config = dict(
    activation='swiglu',
    attn_scale=0.125,
    beta1=0.9,
    schedule='wsd',
)
Each number is 200 + 40 x the weight over the matrix's rms, rounded and kept within 0 to 999. Layers, rows and columns count from 0.

# up: layer 7 MLP up, 448x160, rms 0.0678, rows 367-395, columns 0-79
# down: layer 7 MLP down (transposed), 448x160, rms 0.0507, rows 367-394, columns 0-79
# gate: layer 7 MLP gate, 448x160, rms 0.072, rows 368-395, columns 0-79
up367,201,235,202,198,175,108,206,164,199,177,231,191,216,147,223,232,227,162,202,216,212,225,235,173,211,161,227,223,253,156,204,194,255,247,166,200,230,163,132,175,185,166,223,210,146,159,190,187,207,183,277,198,226,269,197,220,161,164,153,226,197,194,166,196,126,178,226,242,194,291,202,189,211,149,185,247,250,148,229,198
down367,194,247,266,184,219,215,213,207,219,267,234,226,214,201,181,230,247,248,178,196,203,133,209,176,219,192,248,199,182,179,177,197,210,151,163,205,186,185,236,202,207,230,233,204,201,183,194,170,240,210,205,176,259,187,182,203,187,245,195,233,233,157,175,227,166,153,188,271,200,223,200,175,164,167,177,254,194,207,190,190
gate368,139,219,180,204,104,202,202,214,107,129,216,276,181,187,157,178,224,200,249,196,188,169,109,155,190,280,173,239,248,103,190,167,214,173,269,212,189,205,240,165,200,184,201,133,226,276,183,126,153,202,149,192,199,157,159,213,193,179,189,266,211,248,173,207,243,190,186,194,150,133,220,232,217,173,221,165,262,118,174,223
up368,170,224,209,185,171,172,205,156,162,173,199,251,161,199,175,198,200,174,221,212,202,223,192,144,177,223,278,288,163,158,168,203,276,163,240,199,179,240,243,228,208,177,230,207,223,242,257,95,59,158,158,267,113,175,93,192,197,210,208,161,232,174,192,281,199,225,189,233,162,201,268,211,142,138,109,184,157,182,214,255
down368,179,154,165,202,187,245,182,248,269,210,127,190,131,207,267,181,278,221,230,195,207,252,259,255,139,185,119,172,130,182,201,248,246,177,190,203,181,197,205,265,194,197,194,213,179,233,304,198,163,237,186,219,126,253,181,195,176,197,200,185,240,77,218,227,193,228,178,254,258,287,208,115,173,304,235,137,229,219,207,121
gate369,281,236,168,189,213,229,165,241,197,171,243,164,257,194,228,206,218,173,280,205,152,201,184,151,232,176,233,163,205,204,202,160,186,155,175,190,266,302,234,216,135,186,260,258,190,144,226,228,170,164,223,199,270,253,161,176,258,238,186,141,161,222,260,231,202,204,266,191,240,225,196,219,156,234,215,147,249,182,243,209
up369,279,196,154,143,236,237,131,262,197,144,284,170,272,213,210,209,156,141,239,190,165,190,150,210,154,114,195,204,206,213,226,216,151,124,139,159,182,299,186,190,150,163,179,231,194,199,213,210,199,163,207,164,245,244,188,158,266,267,230,89,146,233,203,210,160,192,285,247,226,208,232,208,203,224,279,181,244,164,261,198
down369,211,199,138,167,214,171,214,239,215,191,196,258,178,231,129,184,215,177,252,202,236,241,215,171,172,266,243,179,185,235,239,162,209,167,168,182,218,252,231,252,194,174,215,315,217,170,172,188,159,148,176,252,223,235,288,116,165,204,260,149,165,192,176,235,124,230,237,192,170,247,187,211,136,210,190,155,261,168,187,245
gate370,210,239,205,170,173,149,213,246,193,125,242,129,155,249,223,145,261,186,255,110,194,147,187,190,216,177,175,195,179,232,282,233,220,208,200,206,165,206,225,176,192,195,256,148,114,189,161,214,214,229,167,188,158,205,162,189,191,146,278,257,194,237,160,221,206,189,217,219,190,208,199,162,201,234,212,154,153,197,228,247
up370,159,132,213,236,126,195,192,173,197,209,215,192,180,235,73,235,183,158,196,183,205,188,190,161,220,177,222,195,228,190,183,272,246,203,174,242,264,201,193,181,253,150,157,177,233,243,221,152,232,173,268,231,145,138,201,221,213,181,174,182,220,188,159,143,203,189,185,181,252,168,203,213,173,172,245,160,207,181,169,243
down370,220,204,153,214,185,219,212,230,197,157,234,178,175,150,134,163,198,137,241,167,225,134,211,242,199,188,261,160,233,219,208,217,220,264,270,231,296,169,302,239,255,110,163,183,154,204,179,128,164,222,207,267,171,141,243,192,185,199,211,250,241,190,224,248,136,189,212,270,210,141,209,189,206,125,235,170,252,191,240,195
gate371,150,194,202,190,214,226,176,308,112,193,251,232,201,250,219,265,201,206,164,170,165,244,193,190,187,211,123,255,233,261,157,221,231,115,202,199,254,301,212,152,294,239,214,119,188,243,133,198,195,168,177,212,247,169,150,227,202,197,285,179,217,203,220,101,150,179,261,180,196,179,258,197,210,257,209,194,194,128,171,165
up371,110,212,192,224,262,217,196,280,150,218,240,196,175,201,246,277,231,202,167,152,141,218,208,152,170,265,144,166,231,241,131,195,234,141,190,202,262,232,198,218,256,205,294,104,155,208,183,190,213,161,165,217,230,194,165,255,152,221,227,192,217,173,232,113,145,221,229,178,237,221,222,247,198,218,237,171,158,203,205,194
down371,153,227,182,181,251,197,240,278,197,181,198,182,220,197,215,215,126,218,157,165,155,210,210,171,202,220,204,122,160,177,116,197,217,131,250,222,212,252,190,345,226,172,298,162,197,151,216,191,219,193,122,222,207,231,239,276,202,175,226,260,238,217,168,182,154,199,170,153,210,246,163,237,196,177,196,148,192,148,219,190
gate372,248,228,130,201,90,259,210,205,229,286,276,272,195,201,172,103,278,218,187,301,221,210,152,161,259,184,214,253,219,150,95,223,170,189,257,156,151,257,184,155,203,205,184,157,206,246,127,114,152,219,217,173,211,176,120,193,143,258,146,214,255,215,210,217,207,227,181,246,190,146,200,197,195,86,124,141,203,236,192,208
up372,219,171,165,123,124,283,160,251,243,270,269,274,220,177,109,152,191,191,196,231,158,208,193,195,158,173,122,223,175,201,133,190,201,190,196,164,268,190,176,151,256,182,215,246,198,265,125,175,190,144,218,157,209,183,188,231,211,164,119,178,293,210,144,208,170,205,163,242,150,184,174,203,241,129,212,227,151,236,162,207
down372,168,251,256,178,169,204,182,253,147,244,250,244,174,127,224,172,162,196,205,130,202,212,246,214,160,227,200,100,201,251,245,214,270,196,183,146,236,207,218,236,238,240,197,194,182,224,193,183,167,149,249,195,214,180,144,282,179,229,254,195,222,241,179,230,219,238,93,176,175,222,242,108,204,213,225,237,159,182,169,159
gate373,102,231,190,171,179,292,142,248,200,154,256,168,234,144,233,180,185,188,220,276,300,258,208,346,178,168,178,152,299,162,213,244,157,213,160,206,147,244,186,213,236,197,200,272,232,208,185,215,133,197,191,114,136,193,135,190,199,214,261,163,230,270,207,273,193,162,225,214,188,143,206,159,211,174,160,214,215,198,172,189
up373,280,210,191,280,234,107,252,138,185,208,153,207,170,255,190,269,190,234,192,133,172,139,226,153,211,253,239,279,164,189,201,202,305,134,286,174,249,178,211,147,193,142,155,214,199,212,193,197,227,197,197,261,294,210,255,263,201,190,208,234,203,142,178,148,246,171,210,261,226,204,209,233,199,185,240,212,200,220,234,208
down373,145,281,207,163,300,132,190,218,237,125,284,139,202,168,175,232,227,276,194,269,244,197,236,291,174,254,131,197,301,183,232,234,210,262,194,201,168,240,199,138,192,170,166,238,194,186,170,207,184,196,171,225,200,190,237,210,195,273,268,171,222,197,229,273,119,197,246,229,113,204,184,225,123,186,176,224,213,132,242,145
gate374,143,220,193,166,206,195,220,224,235,216,266,240,211,260,272,139,252,194,183,142,160,187,173,182,189,148,207,188,160,177,232,227,191,178,186,173,165,163,200,219,191,205,172,162,150,208,157,169,244,235,177,175,186,228,233,208,187,239,191,164,250,224,201,247,157,220,171,126,181,176,163,193,210,204,217,221,191,218,155,208
up374,199,250,198,213,197,185,149,143,203,183,138,282,135,264,162,173,183,208,195,142,153,205,248,200,219,206,210,215,187,206,181,213,143,246,175,231,220,229,214,176,193,237,263,265,211,153,205,198,213,199,224,164,152,274,228,181,271,201,142,234,249,277,159,165,297,183,227,231,225,198,218,294,249,153,189,246,143,201,187,229
down374,187,209,175,201,204,258,287,145,258,166,196,294,241,185,185,168,250,184,200,199,189,202,126,239,273,222,181,173,210,212,192,229,267,224,223,169,257,217,223,238,210,163,261,232,178,189,182,189,121,172,141,199,177,131,146,172,145,207,264,190,191,227,215,194,214,236,258,163,132,165,174,226,151,211,273,177,215,242,185,235
gate375,289,225,229,197,150,183,206,137,173,175,184,181,162,208,216,209,211,206,120,210,207,261,213,118,179,203,281,235,298,223,213,228,185,196,228,216,177,162,200,194,204,171,204,191,220,136,160,225,147,145,203,194,157,172,143,181,241,153,161,183,262,262,231,210,304,164,159,242,235,254,231,253,136,193,128,189,177,145,193,200
up375,199,259,184,272,164,243,173,218,298,229,192,212,205,212,217,95,198,188,133,109,226,212,215,199,134,167,230,153,213,165,176,184,216,147,160,212,138,224,143,195,165,161,198,157,184,195,228,197,154,200,237,236,184,128,236,161,89,210,143,203,207,195,213,221,239,168,181,188,225,230,219,253,130,199,178,220,191,216,263,192
down375,232,242,206,209,190,224,195,156,249,285,148,154,193,164,201,224,165,160,218,198,191,235,198,200,221,210,259,121,238,205,179,256,177,230,184,203,202,167,183,288,227,194,197,149,131,199,247,167,185,165,173,176,198,174,231,174,75,207,219,229,159,180,175,231,256,183,237,231,139,162,205,239,185,193,200,229,190,112,239,243
gate376,149,226,188,185,215,204,213,246,227,268,231,168,191,252,224,174,267,205,215,197,138,121,280,170,213,225,247,155,207,183,172,249,166,185,154,259,170,125,215,184,223,185,234,122,231,168,225,104,199,198,129,202,222,275,232,178,128,205,180,248,131,139,225,290,214,191,171,143,180,250,92,229,162,250,266,248,153,241,274,175
up376,257,218,209,174,213,176,195,237,108,186,207,236,192,164,244,274,150,148,137,196,263,271,171,167,165,227,224,215,215,186,224,204,256,248,261,133,207,232,198,279,201,235,236,227,250,199,218,217,215,229,225,172,196,169,210,248,154,243,244,173,179,218,191,185,135,240,232,225,172,215,286,162,240,111,175,113,256,163,145,201
down376,206,211,196,220,192,237,158,163,272,183,233,183,200,148,191,189,159,184,174,221,214,217,172,161,287,209,139,225,144,196,226,222,222,172,172,203,148,227,154,105,262,219,204,231,134,270,186,190,202,263,178,208,140,236,280,164,247,186,282,141,232,238,248,168,200,154,145,217,229,181,159,200,212,114,242,224,213,145,203,118
gate377,232,186,209,164,143,220,257,202,232,156,244,193,237,216,197,126,187,255,247,168,266,154,203,172,108,167,98,202,146,148,136,216,251,205,227,245,178,200,177,267,235,145,238,188,270,202,216,157,193,178,234,168,265,201,204,248,257,211,205,203,199,169,196,191,214,191,197,201,167,196,180,186,233,191,196,269,219,195,202,206
up377,251,172,199,132,257,258,207,216,163,260,190,199,295,83,204,220,162,152,210,192,200,253,235,209,192,186,240,176,226,187,159,218,194,223,222,190,217,145,194,214,217,225,180,96,311,142,207,86,168,132,242,170,137,186,188,197,206,215,164,161,244,176,240,105,159,167,225,148,271,225,216,185,209,214,264,260,176,199,232,238
down377,111,180,209,201,197,135,230,165,218,177,201,171,206,327,201,282,174,198,166,222,212,230,231,218,276,232,231,182,241,186,285,256,144,142,174,193,225,217,149,123,215,170,259,170,120,228,179,268,185,173,199,246,179,235,244,212,202,165,171,190,159,211,113,206,224,225,242,223,211,227,212,280,256,213,144,123,248,213,194,143
gate378,233,243,247,165,190,134,197,152,200,183,184,228,201,121,225,254,215,254,222,182,249,200,178,231,232,207,161,221,278,145,304,245,224,223,257,149,183,241,218,165,210,269,186,167,229,196,230,199,156,178,268,211,236,206,195,228,227,179,206,219,194,265,216,146,195,241,186,285,224,152,234,234,311,161,125,185,213,149,152,223
up378,165,229,242,145,143,120,195,218,212,184,200,244,154,156,233,218,176,238,137,187,203,156,211,224,235,174,184,201,219,168,262,198,241,196,242,177,204,212,259,231,248,271,177,110,237,192,250,177,267,165,228,211,235,191,269,195,189,215,178,246,137,263,166,172,157,246,186,251,284,185,205,246,260,168,184,265,184,197,154,221
down378,244,225,220,175,110,239,210,198,212,266,164,222,166,184,229,180,194,200,145,180,260,128,173,169,211,206,214,197,228,217,223,214,194,224,216,146,161,138,200,264,200,236,196,106,175,164,240,162,205,151,248,231,232,131,278,275,189,219,148,220,193,256,152,190,145,257,219,264,281,154,192,186,204,161,220,199,190,130,149,188
gate379,168,174,191,212,215,193,229,178,135,188,312,196,228,158,146,256,172,244,181,310,232,197,188,287,207,287,259,274,223,198,145,205,209,136,190,123,182,226,237,116,166,196,217,135,222,248,179,108,100,249,153,188,243,125,117,183,205,218,160,210,208,232,221,182,205,200,171,176,145,228,176,196,196,159,238,218,263,230,230,164
up379,167,118,206,217,134,240,174,135,152,132,224,148,178,161,75,191,236,252,181,196,159,226,178,137,175,233,310,243,97,148,148,196,170,181,206,150,279,232,216,190,231,186,285,187,254,248,207,138,218,193,189,205,194,198,186,180,190,150,283,165,195,145,230,220,247,143,157,158,178,179,202,208,172,153,253,274,227,258,239,151
down379,172,177,205,251,145,212,171,220,238,206,157,144,102,107,185,169,233,179,142,184,169,247,183,203,219,193,218,191,90,178,137,173,222,264,161,233,217,204,228,219,175,197,255,186,239,262,187,239,164,204,226,238,182,164,214,192,216,121,277,128,164,135,159,125,251,198,201,133,231,229,196,313,188,168,292,195,165,225,247,229
gate380,179,183,156,151,154,155,236,190,224,236,212,238,150,253,218,104,247,295,211,160,144,138,271,150,161,230,177,205,177,249,139,141,211,220,140,184,188,217,97,238,222,128,234,186,143,223,225,214,162,191,201,261,187,146,234,167,183,224,166,248,152,204,136,185,154,158,207,220,159,263,173,226,227,191,233,271,257,166,209,206
up380,158,178,207,239,194,159,121,234,143,210,248,167,254,230,133,152,259,250,226,207,195,189,160,166,152,123,235,177,246,234,199,182,147,193,226,258,168,227,178,223,240,76,239,194,233,244,161,192,150,189,202,202,213,196,234,168,185,204,198,226,231,239,203,192,185,185,176,91,275,220,259,216,224,189,186,178,187,191,218,193
down380,161,207,225,222,248,270,232,204,209,194,152,209,172,224,226,212,118,174,204,211,181,168,216,257,236,319,179,182,191,155,141,147,224,155,156,219,236,166,221,185,217,312,237,175,218,207,189,180,252,226,171,190,213,180,211,227,176,204,186,164,186,173,144,205,262,193,265,314,185,199,153,187,132,217,175,230,244,178,222,228
gate381,153,274,254,151,237,239,219,215,227,216,189,185,180,255,251,242,152,139,155,185,234,183,212,235,228,250,184,144,295,231,219,170,222,224,216,226,177,156,220,228,214,265,191,228,166,185,186,212,155,223,188,167,194,199,185,243,157,184,187,182,150,162,138,159,237,159,209,256,182,225,202,115,172,188,180,121,175,206,233,190
up381,209,155,166,293,188,243,240,189,223,194,166,238,168,172,169,221,234,206,160,201,193,209,232,163,183,155,118,212,184,163,234,159,217,197,150,131,247,250,203,191,221,182,237,206,253,181,241,156,181,113,243,214,277,202,176,239,223,258,191,253,243,165,253,236,219,226,267,153,171,183,230,245,241,196,191,211,213,161,158,210
down381,172,282,199,163,228,177,168,202,221,173,233,164,187,187,205,218,150,172,168,135,201,187,249,205,195,213,236,206,245,216,231,162,118,254,140,229,180,165,212,160,234,216,184,230,264,210,160,205,169,209,238,180,186,237,151,193,176,169,256,224,205,131,178,207,169,204,260,174,186,180,173,190,245,158,134,150,190,251,171,246
gate382,234,217,220,193,214,177,201,200,120,219,235,149,242,165,142,246,138,194,212,124,246,201,129,167,246,269,137,214,230,173,186,180,253,197,261,173,155,190,199,149,212,283,178,206,193,178,165,183,208,204,193,207,175,215,174,216,217,185,170,208,211,153,152,155,204,202,181,151,243,162,186,215,282,157,207,138,188,285,225,206
up382,230,173,225,184,251,216,269,224,197,223,236,175,241,238,139,188,209,243,261,141,210,211,170,214,212,180,219,184,120,247,169,187,200,212,229,190,176,189,240,190,177,243,147,166,201,159,240,189,292,259,156,127,237,236,155,183,149,205,252,264,174,234,216,171,203,236,214,147,220,171,199,179,222,245,197,160,149,176,291,194
down382,209,265,244,212,172,233,242,226,209,196,185,206,184,203,225,176,209,282,253,143,151,216,212,208,188,149,243,142,155,182,209,206,200,224,191,150,204,148,252,295,232,99,201,156,201,201,250,227,223,215,148,116,254,252,180,250,148,184,215,222,176,258,197,232,109,191,198,213,282,165,196,106,256,226,175,219,197,188,219,195
gate383,150,206,180,295,235,265,180,189,206,197,230,158,182,222,215,197,259,189,179,222,197,171,197,153,209,219,160,167,254,223,211,200,150,187,166,220,226,176,273,170,177,183,249,174,191,151,178,188,195,249,242,171,245,149,255,130,216,204,174,204,203,209,171,145,212,156,145,127,176,239,125,164,155,197,233,190,263,193,177,171
up383,185,194,149,179,204,255,176,232,203,242,206,196,217,181,225,203,191,130,213,254,235,196,249,209,262,168,194,192,247,231,163,289,195,191,166,199,166,139,203,184,191,219,162,245,291,240,227,196,107,161,212,247,171,203,183,171,171,220,184,186,182,204,180,257,188,245,146,177,215,159,195,174,173,233,162,202,195,158,242,187
down383,205,186,190,216,205,147,224,162,173,150,267,182,221,208,143,169,222,213,213,299,201,229,256,238,156,235,194,263,220,284,204,202,295,177,251,156,204,210,202,155,154,213,205,228,226,202,246,149,212,239,253,143,251,225,222,177,213,270,190,259,200,150,154,234,172,209,178,196,180,151,184,181,200,216,237,183,200,139,139,164
gate384,275,180,245,226,164,267,206,194,149,113,228,99,202,167,194,250,219,175,188,235,200,194,201,271,188,175,225,268,190,178,145,225,203,171,204,140,147,185,238,156,221,177,185,194,265,268,152,198,208,240,239,158,229,122,159,159,233,208,226,213,197,172,187,213,228,195,244,228,172,108,136,121,256,166,201,179,256,216,185,167
up384,240,194,195,278,191,228,173,221,220,251,199,266,167,225,261,265,169,214,228,161,183,210,166,212,158,232,188,121,166,214,231,276,193,197,193,206,133,188,201,210,186,272,245,163,200,277,181,215,147,224,223,225,231,241,204,235,179,150,253,237,167,210,236,250,264,216,218,216,149,184,144,123,215,284,161,192,205,193,171,238
down384,188,180,196,151,222,167,197,238,165,217,217,246,181,251,232,230,155,167,242,187,185,244,193,159,190,267,148,119,170,180,277,303,163,224,195,205,175,217,232,123,256,250,233,145,175,263,236,206,167,230,216,195,186,207,173,218,160,117,272,251,178,192,205,268,245,254,175,190,165,195,147,116,185,311,139,191,187,119,206,241
gate385,210,175,242,204,244,179,124,169,250,215,286,246,219,189,220,146,166,198,195,171,179,145,225,222,153,151,208,197,230,185,216,155,192,200,242,223,284,143,257,193,300,257,285,241,189,152,197,243,120,187,216,251,203,157,136,226,250,147,185,201,201,211,142,213,120,201,219,163,260,268,230,174,213,181,203,206,161,121,114,214
up385,176,193,155,283,233,251,240,243,251,196,199,189,166,154,178,189,192,150,173,201,224,234,250,178,224,221,154,130,204,214,199,170,221,201,211,175,146,219,237,181,126,201,212,174,181,164,186,171,234,185,195,223,285,119,265,246,209,155,192,272,262,183,182,193,245,234,197,193,190,253,236,192,212,216,126,141,198,207,206,94
down385,240,220,205,153,192,201,226,197,129,213,155,197,192,172,203,181,218,193,186,206,226,261,177,120,251,159,231,144,188,208,188,219,215,256,191,177,139,234,237,187,130,245,151,179,189,258,208,160,185,201,183,109,228,231,180,188,235,174,153,185,252,159,228,179,212,209,158,249,159,195,221,224,127,192,138,220,175,186,187,175
gate386,208,249,217,230,207,164,250,194,257,194,223,238,226,207,187,149,251,194,181,283,189,149,219,233,266,187,210,241,234,199,243,210,190,210,188,211,209,227,145,161,227,156,179,171,143,175,203,292,152,214,206,223,195,183,185,206,188,139,183,170,205,218,201,156,240,238,262,221,188,184,276,162,203,278,230,199,250,215,205,180
up386,195,164,235,227,231,163,140,230,219,191,189,213,272,156,196,216,238,165,211,191,195,200,202,121,190,281,203,156,158,197,233,155,202,193,182,176,173,214,219,208,157,163,155,215,221,240,221,175,156,230,221,165,148,193,157,193,114,203,166,211,183,261,199,220,200,195,203,170,187,246,265,156,221,183,139,140,174,188,243,204
down386,184,202,231,206,283,184,162,189,227,170,233,246,268,231,232,219,278,158,188,182,236,231,237,221,212,210,158,213,228,240,209,176,146,105,241,148,225,200,212,230,175,182,162,188,210,218,191,257,203,247,222,166,172,176,150,192,142,185,156,158,204,250,235,225,176,139,196,191,159,199,226,123,205,171,114,160,176,187,175,186
gate387,227,227,198,208,195,159,249,166,244,156,182,112,223,180,263,155,150,254,193,220,163,152,266,204,235,215,204,154,173,175,152,136,151,198,214,219,227,192,141,262,182,176,253,227,131,107,205,267,192,232,201,163,232,165,218,177,231,251,206,192,222,260,267,180,155,200,172,211,154,219,180,165,185,193,237,105,200,202,188,153
up387,182,172,225,161,223,191,223,201,136,166,183,246,207,118,241,176,251,246,252,209,159,237,165,105,153,173,270,237,226,180,212,189,229,255,108,110,267,152,277,227,178,217,179,212,224,208,228,146,202,166,208,304,171,238,200,171,207,178,197,197,194,153,141,187,171,211,209,141,273,185,212,286,204,215,255,181,201,179,209,256
down387,161,254,202,241,162,175,181,194,210,225,189,172,226,200,168,174,168,153,146,183,225,223,231,222,184,227,201,206,194,200,215,200,193,201,279,238,141,244,186,132,203,196,215,152,189,224,156,183,196,273,223,183,189,233,231,278,211,153,201,255,223,190,191,253,213,189,152,261,224,203,270,154,158,232,149,234,168,191,190,173
gate388,229,235,215,193,194,214,183,145,92,137,139,197,180,211,157,134,198,227,182,135,207,130,231,226,232,225,195,200,240,165,151,232,203,213,204,241,181,214,145,157,207,304,204,216,214,180,245,209,245,196,213,99,180,214,200,236,168,190,151,253,188,172,178,149,204,197,221,208,245,168,249,211,236,194,161,279,153,193,144,301
up388,144,126,234,188,204,177,146,262,208,180,215,210,223,274,222,222,130,177,232,211,170,199,122,131,143,172,176,207,201,249,191,145,247,206,179,146,272,258,256,187,160,171,216,182,171,226,116,236,105,171,202,294,162,148,162,196,208,198,222,184,170,118,219,197,210,188,175,203,124,203,124,141,196,208,188,213,191,265,251,131
down388,199,205,214,142,196,113,166,204,173,227,168,174,268,231,169,245,176,221,259,172,162,205,179,172,195,195,195,213,246,251,225,208,156,156,206,192,197,265,179,83,212,193,267,191,157,205,107,237,97,234,165,207,199,244,218,180,199,191,236,186,226,184,173,163,249,102,209,186,190,155,140,163,279,161,207,225,158,225,235,139
gate389,183,237,183,157,121,174,193,164,167,185,144,209,232,172,209,225,184,214,213,238,224,221,136,243,254,257,206,196,250,149,170,209,192,197,207,190,116,203,131,202,202,218,102,249,224,205,211,172,187,235,168,160,238,119,207,212,249,243,238,277,261,174,203,165,298,150,98,201,184,107,237,191,216,205,201,211,189,198,176,197
up389,178,192,206,167,191,208,125,185,262,184,205,199,175,195,232,219,204,150,205,240,171,198,194,211,155,176,252,175,221,115,137,114,154,225,139,166,191,225,119,175,207,244,228,291,203,233,246,227,95,216,212,174,183,173,179,174,206,241,274,202,200,173,214,190,207,221,119,257,172,231,239,264,177,216,174,260,160,298,205,251
down389,267,242,145,141,241,165,155,212,214,192,206,243,234,204,131,170,215,222,160,184,149,201,263,250,185,169,181,153,218,151,133,126,156,271,171,193,226,241,252,153,220,252,192,247,104,246,202,216,227,263,194,143,124,262,218,110,171,254,152,250,231,134,216,173,176,188,151,253,207,226,250,273,219,244,151,204,109,226,213,210
gate390,237,207,235,239,220,254,231,247,203,186,240,144,210,179,196,235,223,222,153,207,205,216,208,254,213,283,169,147,152,152,178,244,229,148,200,248,148,215,188,183,159,251,225,224,117,207,227,212,212,204,225,184,228,152,154,154,130,193,199,226,201,211,222,227,155,195,208,266,184,199,125,228,224,137,170,248,160,262,246,214
up390,263,177,211,174,162,283,184,210,215,194,166,261,167,283,177,151,202,183,192,171,196,177,236,234,177,207,149,170,225,184,201,248,198,193,201,165,269,245,232,191,137,162,281,215,242,180,157,175,159,153,123,222,177,203,213,258,198,198,216,212,154,124,209,208,192,224,138,209,184,164,142,139,154,262,288,132,183,242,145,182
down390,209,138,187,201,165,241,206,205,168,147,217,167,206,234,200,210,222,115,179,231,191,237,254,223,218,312,241,164,221,188,230,192,172,137,170,175,201,214,200,57,178,208,205,211,193,171,210,185,233,249,254,147,197,204,232,172,170,192,198,193,255,140,219,256,185,215,211,225,265,215,177,200,212,73,225,263,187,206,139,180
gate391,123,240,254,250,256,175,182,231,118,196,253,198,295,158,197,194,186,176,190,183,200,103,222,228,224,214,201,241,229,264,139,140,230,235,255,129,262,225,265,155,263,121,131,145,209,193,177,156,185,206,193,183,281,224,238,278,286,258,174,227,189,179,175,192,173,232,244,189,212,240,223,201,156,195,171,168,228,160,187,231
up391,185,186,76,195,214,271,195,140,189,246,150,247,180,178,135,247,195,148,110,196,253,175,231,223,211,164,305,264,268,197,172,332,132,155,166,285,281,208,188,204,211,325,213,236,182,211,216,181,163,241,155,290,240,188,236,234,238,259,236,194,190,193,198,193,229,178,188,215,176,171,134,275,235,235,128,241,185,184,229,218
down391,172,240,212,188,288,336,234,164,177,224,120,231,135,140,237,246,145,207,98,176,265,224,208,226,221,170,241,283,191,162,172,190,213,153,200,256,242,256,173,202,166,248,216,311,163,199,264,140,250,244,236,223,214,240,240,192,198,157,241,137,159,134,150,227,225,261,194,236,202,211,194,218,211,192,162,257,154,232,184,192
gate392,186,221,299,270,148,196,210,237,182,215,206,183,249,192,178,138,214,229,225,247,208,217,129,225,270,240,268,168,226,182,163,256,202,150,211,142,87,178,202,128,221,201,200,112,212,224,181,225,189,243,202,121,234,174,167,169,176,256,164,190,217,216,166,269,212,240,201,188,226,221,207,184,194,243,196,147,265,181,202,131
up392,257,178,198,229,219,193,164,239,264,288,183,214,203,203,199,260,253,202,286,199,169,149,259,187,81,262,232,169,241,127,202,241,83,203,227,216,202,225,211,199,177,221,219,161,163,202,242,243,174,240,262,224,171,267,172,180,212,206,209,215,185,207,279,252,254,306,156,192,217,210,165,142,194,227,200,169,164,163,234,192
down392,280,117,157,203,289,180,139,262,280,247,205,156,234,250,206,264,247,176,227,236,204,154,187,215,79,239,171,225,177,159,211,230,131,164,228,198,245,225,207,216,142,237,221,187,229,156,215,182,242,216,259,153,167,252,150,161,231,174,170,268,172,189,263,164,261,236,117,191,231,196,177,179,218,237,214,156,185,145,279,215
gate393,177,235,167,205,156,171,204,152,226,206,255,214,194,213,225,240,330,225,226,139,147,284,271,205,186,184,201,208,178,194,216,175,185,151,188,255,189,205,182,194,182,115,179,236,206,199,157,260,218,172,226,272,194,159,188,179,148,211,161,222,238,213,196,198,197,109,226,217,223,275,232,205,247,162,192,214,172,175,123,202
up393,217,158,216,200,173,262,162,199,157,258,178,240,167,205,156,242,180,122,127,332,204,135,188,252,189,209,260,194,259,252,270,223,206,172,170,206,300,268,194,177,155,203,161,191,162,238,234,177,184,160,141,156,141,225,185,239,262,158,207,202,179,210,193,217,210,258,219,169,201,135,188,214,185,201,159,248,198,222,245,260
down393,244,127,192,210,156,196,250,166,125,215,219,155,183,209,248,197,229,159,222,253,185,245,259,183,256,146,216,240,220,241,182,205,216,73,189,207,259,289,177,183,162,155,189,124,181,184,220,145,194,167,267,203,178,176,171,247,192,174,160,204,195,203,206,216,191,125,161,166,210,198,236,204,247,206,214,257,190,257,214,178
gate394,207,208,174,241,159,238,206,196,120,183,262,146,202,195,202,154,214,125,158,239,176,231,166,191,194,186,108,160,177,175,218,126,199,240,252,101,269,205,158,171,174,195,190,114,208,165,182,207,155,150,240,169,204,224,139,228,169,183,235,237,234,140,141,182,164,224,249,172,188,192,175,186,228,209,237,179,266,226,195,228
up394,149,195,205,120,243,157,244,217,227,209,221,257,226,192,226,185,89,245,215,203,107,231,206,268,176,206,208,156,166,246,139,181,163,212,174,214,147,172,194,209,154,157,239,256,169,178,191,197,224,173,245,144,219,219,236,256,147,243,185,243,209,211,184,180,271,221,219,182,159,170,296,209,219,216,167,204,245,206,186,148
down394,161,169,213,113,236,182,122,190,213,209,235,256,187,123,194,186,198,222,151,145,122,234,188,241,188,214,236,159,229,210,179,155,222,107,163,202,170,241,248,125,225,197,284,178,288,204,183,218,141,127,198,209,202,235,272,197,271,219,191,146,220,223,274,212,249,164,228,220,158,294,212,206,233,162,143,221,200,270,232,198
gate395,271,230,297,163,260,175,115,133,174,145,255,161,134,171,179,248,157,261,174,249,192,208,213,177,189,203,180,250,162,241,237,201,202,192,204,134,235,211,190,149,118,250,251,176,204,193,160,238,233,178,250,211,210,201,180,150,196,156,215,281,187,123,169,122,270,269,242,142,159,234,140,198,121,153,177,203,175,143,149,198
up395,152,161,151,220,221,276,235,217,197,208,174,219,269,188,222,165,244,173,207,171,203,209,227,271,192,184,278,194,266,147,144,199,211,209,156,227,208,225,210,221,273,164,84,274,240,208,177,155,124,213,142,155,208,126,196,218,241,279,215,133,229,271,233,309,154,133,245,282,181,176,283,171,289,228,137,251,256,231,242,196